python train.py --n_kv_head=4 --norm="rmsnorm" --qk_norm=true --bias="none" --parallel_block=false --optimizer="muon" --decay_shape="linear"
Each number is 128 + 24 x the weight over its row's rms, rounded and kept within 0 to 255. Layers, rows and columns count from 0. Numbers have three digits each. The size before them is the row's rms in percent of the matrix's.

# layer 9 MLP up, 320x128, rms 0.191, rows 243-319, columns 64-127
092:136117135070155090145174136107154133179114127160094145149133160091129135119115118120123107119147143144120137147152128120078149135122155120112118110087151113111113132095114093170144108143082113
100:099129114177085118133092132151145086120175111162083128131118168141116140155152109118113126122126114129154074133109161089106116082082096136149112126129098158129155094158117140117099127144137170
103:149140120150154126133156143120126115121155138083160101109103150128156114134138151119147128136101099146104177108191104114134097180087131124126136140122124141117152144085099109108161108125152114
095:148150091115133103120127127138117131089132160102116089117147136157172092117146190133170130121094125121128137123107107120143180104166120140108126164100127085110155128102173151171123121107121135
123:206145127141154114112108135146110140115127119156120158155102103129113142108093099171118138117149106145168137165143110127144142129168138090136114150153141154127081148108135084148122120099163145
112:116145106151126126138108126142126114104160129088127126096086102076152178134128115135138105117145194122113139133122084120147138117125171132123099128094123162152114144089169136150154124142136118
108:123149097107133093119165138137098133158108110126142146142148114170117132118128142146114135077120097143083096128141152132093156141108166118139104119135148109133143149107117101148157096101151127
109:143107152133161107125120182123095137099159131134145142129114154111142097118120158084135044128157109166105140130105085145159113104105145126093133148121118119126125110110134163128144141157156120
105:132120128148080123131106145134107119099119097110120113128131143164120113133102135167089148106119096090109176116097094136068115114124107081112124132148139154091134131127130127184103163120157115
105:119077086127149107151091067145106106141155093111105125130092116153109130131142104087106112072120133114143122152127118132133083163161123075111120096076132144068163120141138122140110136085104170
088:170126085086163131088112114158123155157112170140153118105148116115131126153124151085105099139130114124101149143162132105101136174102161107162091133109131088096098125150137147132097157071129102
099:160151113127150123118143157093116154148124160083162128098141161116171178105120118082150133156104133154107079078109125095118159097122103113139148168150143099109126150155133145144129104114141172
092:121186131142134145166123078135125145068137126135147094135125122148134117171167133131135122085138134150103177103101122114100145153102125112151117099131094143130108117148099086172158144091105150
099:124073142116195142096130090143139165080117163121130163133151143131130072138138124098119121116077111166141135118157127165157120138089125104126120141123098135141109130117093165150188214131120145
106:078116156163129094117111119150097144099129145131163160112093116113120137094109128127149085170134141132151111140146091084140130077136101120116124133144118156155159107150158086112145113148146095
083:136138103158084170150124110145152137165212107095133163147136151125114103170131137183175117092102101143133142102133111167104136134121158121111121141104102171097126152113139120121144147110109139
103:088136104144110151176152152117128122131186112144096164100139078130154076185113124113078084110127120167131119153107109156151125145141129143146084138088115168136149092120102133118142145113117111
091:104122086106126089147149169146115138183141147138104112126135120141107109169139170106134150121096163147115117099158138130157128112131132146134116167127102119062088116159100141126091100137061147
097:099118102110106116142136147112110094115154103115145140145117095131103117167141104114132148083082143092094136155086170172124137131136115119113134159122149102111122102140138151101163140106111098
121:133138183159137143138184124130077130162102122078153159150084164148152129157108133126132120086145147143136115137136118140128125132130139086140143110136089138178089161153128153187136129160127095
110:107092145150138141126117133128130120085169120148103125155077150116077094123132131128145122104124084127152106106137159122134081082129108090126161153161155196140136137082109166124108151156131146
098:115138165084161146126112163173134147153128113125125146096128112150133094143137165085120096200122120139105137167137140110139160117128106142157095128077148125099164155138096111111153134161121099
094:143134134137100180085110133092157118162110137062100147124140103158127145148165141087124163088150112085124139109130102125059139117152161110100154112117138110104140096155092126161156102158113147
106:100114097126125132163139141138118146134159129117112117107112137154159104147133123131166186152094150160183106082108133092119120187125188055131132157153133132132138082147110146124120103074115125
101:126147121144109141093126161105115136127143151144119125148109166135126140139135144117173132133078148117140098087141152124136157141149147117127208164151160117078128127147154164102090129113154103
094:090096124170150136131100126109152148129127114114114104151147109148121127122096155160136155095134128122172094151104118172107136121092189128169134123120131121092178143107123139102146119171125082
097:108128118135143172131098123150120113150171114119097127099148142104134138112113150148124183118110137122126118138155182164156118115157183120126142157130156136118101104176110123087074091130099095
108:115140112166153136136105127121128129116111089147093132139148128143095099092088168142119138099087124080075119084097124131123117171141145107141157152126108154142115126158096123109120124122127151
099:121143132087149146131138139142118094125161106160144166137122113121152090144108095115119136098134185096151072138109111154122104153103132148129106097160120139104155137097111133077121156169100146
098:131133145134117115174130133108112108147105155157105166145082148111129154111109136091127110097113137154155116090119141163093146140110129108133134162155139140167132163147122144139137094130122124
104:112130177131106110104124163085112131152114170132107124148125108112140108144137114149152146134151133179179147123110110133162177104125094129098108149151155178120137108123121123134157132145122108
099:113147124178125124129119150107156084098134081117127129134141150118134117146145162127087174109110133115127117117148170116147135131144135149138155168157180151141132087161205120085148137152179099
096:098099137099146129182163143149186125104149118110114154137107124124137123127118137166177147090134085137150099143070157181135166110125128125142155168115094139151144090105133104123115142139092121
101:134120143119102157102120156144158107096148118122076111154140128105120108111128141146113087135128170131137083175140142108117190135063143122104136141122085149130153108140175129120138122132115108
081:160177096097104074110137147165131142113123119149119128098135158132157123133155136115151105114132140152136113099059138108146152126130166102144099137142147113116122139150152107119136122101135097
102:093143157131150103160121075119131120138126134111114117166126122146148107145121144123130135133091112092103100165095156121158112144154168117096162100152152150115086138122138131149133081131128157
078:086171126135132083144119131102165089113121093137120127087116124127099123090112163125137122126108133107119086130124125124116120129106111075092133147115165108119139120137126126130144098142169149
110:117122141098132116102127164145138132113192083094136113112154124169127127137192125132098142103121121116107148149147104149119109098103174088129124113099139147125128101176096139089122111124077108
102:099142120114109131152112120132129114159140070108095136153112091124100103098165111121128152120148184140180117147118118096185115091083126123117113103174111116116106127087142094144146081159125076
093:141103114087131157104172141114163145068114143123147117121123096098133125141125126113152146134107149122137151116119190144085130168142167117179114161105092109138100122149148132129105126113140130
093:155154123119086154081129126109125114099096143153172135111113106124114151149140120117136141145174113114127134191144115164080137137130200145137127142155141136141096128135123139124115132122101138
107:097123132127176124154150130121146127116146143119119142119119138137118101113167150154087112074160098135129166167147094144111121171138171118102157184105111122108147114113127108153125112148137191
099:096124117148148148137140123142140085182178164165120113116135126129133120137138115139092091120108157121098119149137114151143124091101189121134126139148144130112163168135123150153111071151132112
096:112125122145145161102167163146132129055113140130079143115117134148135100152125122119118088131112088147126147122119134105152123136124091166104141141114121127097189125153125173162155126104105126
101:138126122085077102115048131115138130083113133143143137144128095174142123138132143168136181117141104160118134123133116114131119142117115140099115140129139115118085104119121147192109111150133109
111:078115137101136131094097096126145153104146171144132135106091108138142153103130107139096118133089096109122126091151166125180121122136122107106146134141142106129134087102163141111136132120119151
096:127100115145144103119102123069107090115124146127121109093151112150126141121155100131129198158118109145118135139135168084116160111084199093147101120124139124098108103080172116164120090159107124
109:131141118129115168118149092132123153106136135130125140093117168086106095146103137117135178128137148149098148131125120145148140153128158089110143130137138130108180123100111176125120091114129118
101:105132119139151131124122138115084135156140110121121123140160107149110095147115122160120099140104144113076167149146114113140150088119098130133113079114104130146101122150138111116176121110148134
101:129121125098138101153154107146160167128139111123130106118097177140112100105135127104077163102130092136111129131087112046135155115146165089133110111146113185155142135097143144136124125143141108
108:093121143149154133158121112188111146111055111134114132139157145127126133106109129086109138083161105151151147120132096150096161096135165119158138129140116089144122145151117110110126111107114101
102:107154157102087179109105101113165128109157125151155095103136085114144127135151095105094136109139117099122153143119129139106122100166115132135155162145131094091142123102138118128177122119172148
127:138090123140104127113103133128146167082126129093152136139096123128144122129107149127106113133121105159140130131108189132124139158127128128106126077123117148148100121091152104120072136173162120
108:123137134088152160137066107126153144134133129150162088156101091125171131129103109114170131147120124127169088102132151083132140086169092133104154091130113157141128104119133112105125117127168101
099:140126121156128166116120120135127136123170145153119094117132151094145142144150085132106148137112113152121137073148072137103144146172152134163092122084135112094114145089113168101146161108101120
104:154117115146149145127129098104134155124141131120167186151121133106143139131118100095143095160137116125136157123145111092132145135114100154145159159139155127116123113152119155116137115087163117
093:113109100109146159164108103099131117137120140139155153117134122123145133117127114167161123134118143145160160122125098082115140144128162134154140117064104087106147074143157141135110142146146124
083:133117113138186134110135147175133102124097114164128161135128147138127145117132137131130141130161102135144098114138109108157135087150139105121166093132135176140132132123183117110137132141151112
100:134155127122125156114150133122147120122118111107108112070207125084087118152132147132178107119147121154140124128109134155145156085102139126130133141161106086108141125150152159103091138117140139
101:152134117151141097097125127078118113117090132125103168157070134158125137167071119150071123132139126109121131169118111143109139153108104134159109138122120160121136128166098154134146076138150128
100:172138138155136101096176116147117106117120150136127151143136137162134139122110121093145096106188095119082101112119146093093124087105116127137130154073082099150116165130108195101074110121151146
099:127052134104177119158143110119160140090137136126115117124121161112130099160117139142112180096111138143148134092119146169161132131108129175120142144119134126095124131094121150108154163112124118
100:107115168100097163140178131113114130124139127172107121134114169119145122097133113122157186092123093093116151094139160108113150101139117120097101135094172168113148147169130133120135152096123165
091:100106136130136124142113127174165154097114150148085104123111137105083134156155094094130121088127128135084199119092106105091122121101139128140111137127154109118126140116108103128112107138136058
107:122112111096096109112104109107128144112107152165126106109125089103106136115095085102147109155144196151110125146118158122102102132162097132115139106090163090140126076174161175160134111122162109
104:095146144120093087114170141143139119124122089144147114152124133093176112180124123115153119165156140149130137067153154088114145151087117187154151148140156145117139137167119125145139144114135087
102:119156144139143138159126130109102154111117118141114160124109068122100129100125148151123153092142095140132112139069132113114143154135096114112103138145159137186083156113092122110116162156123113
106:172125165120139116132083158123074113155166138090149107126143179136134102145148133108136150106120098149150117151122149119143140121161129119144120125141138095140109129137118143163074076119127096
102:163130123138136140105115117139145093102122113111118153175138113132107120120131087122118151178120141107119137109090111146118141132136119187127160099117136150157174172180163132116109135182092165
093:119138092175108129144163160119110107102083100131155138146113117130160105139037113136121121181103151149072106150147145126128121182100124131123134130130105146103115184140150108129139150137091156
110:135148131198101118110103128126134158094104113133131157129110134116148106106164126125140156136137139154140136090134160093140148168119118144115125122130127105140087146107107159138142131124135185
096:140126114138162121146156113150098127159109120157215145134122133147160079153104098099091117107132125110120115119136067098111139140136130076124156095120107123136114141114114141176147151170126109
100:161144115101158131121133088132166082095174116166155103101185107113131107127128084116113152152140118122064097167116112146139144131119136151139143101092145121150138130122135168068127147142132135
098:108104133154103107155188136125119095140135130131172107166142143089089123137112166111117144140143125151135148149182105134153148116099126146120142121089157138124085107079125141167096109133116102
108:115147107118152109127121130164151128122101090136122153152180134157107128106150100138121131154135154117159114158168075130193181101168094164116100138087124179147129126142132108134124114103136137
103:101151137134149129192136105110112152117126122118139117120093145138139110123138076082136099125114118094100131110114146069095144130124099102161133108121141134119120109135065181133074144105155095
108:151116139119122120164131141118131168119132130159141080131128069104151173124127104126115152150144164112119184158164098139116146154111137117168139133110146120157137132130100121116116111112127150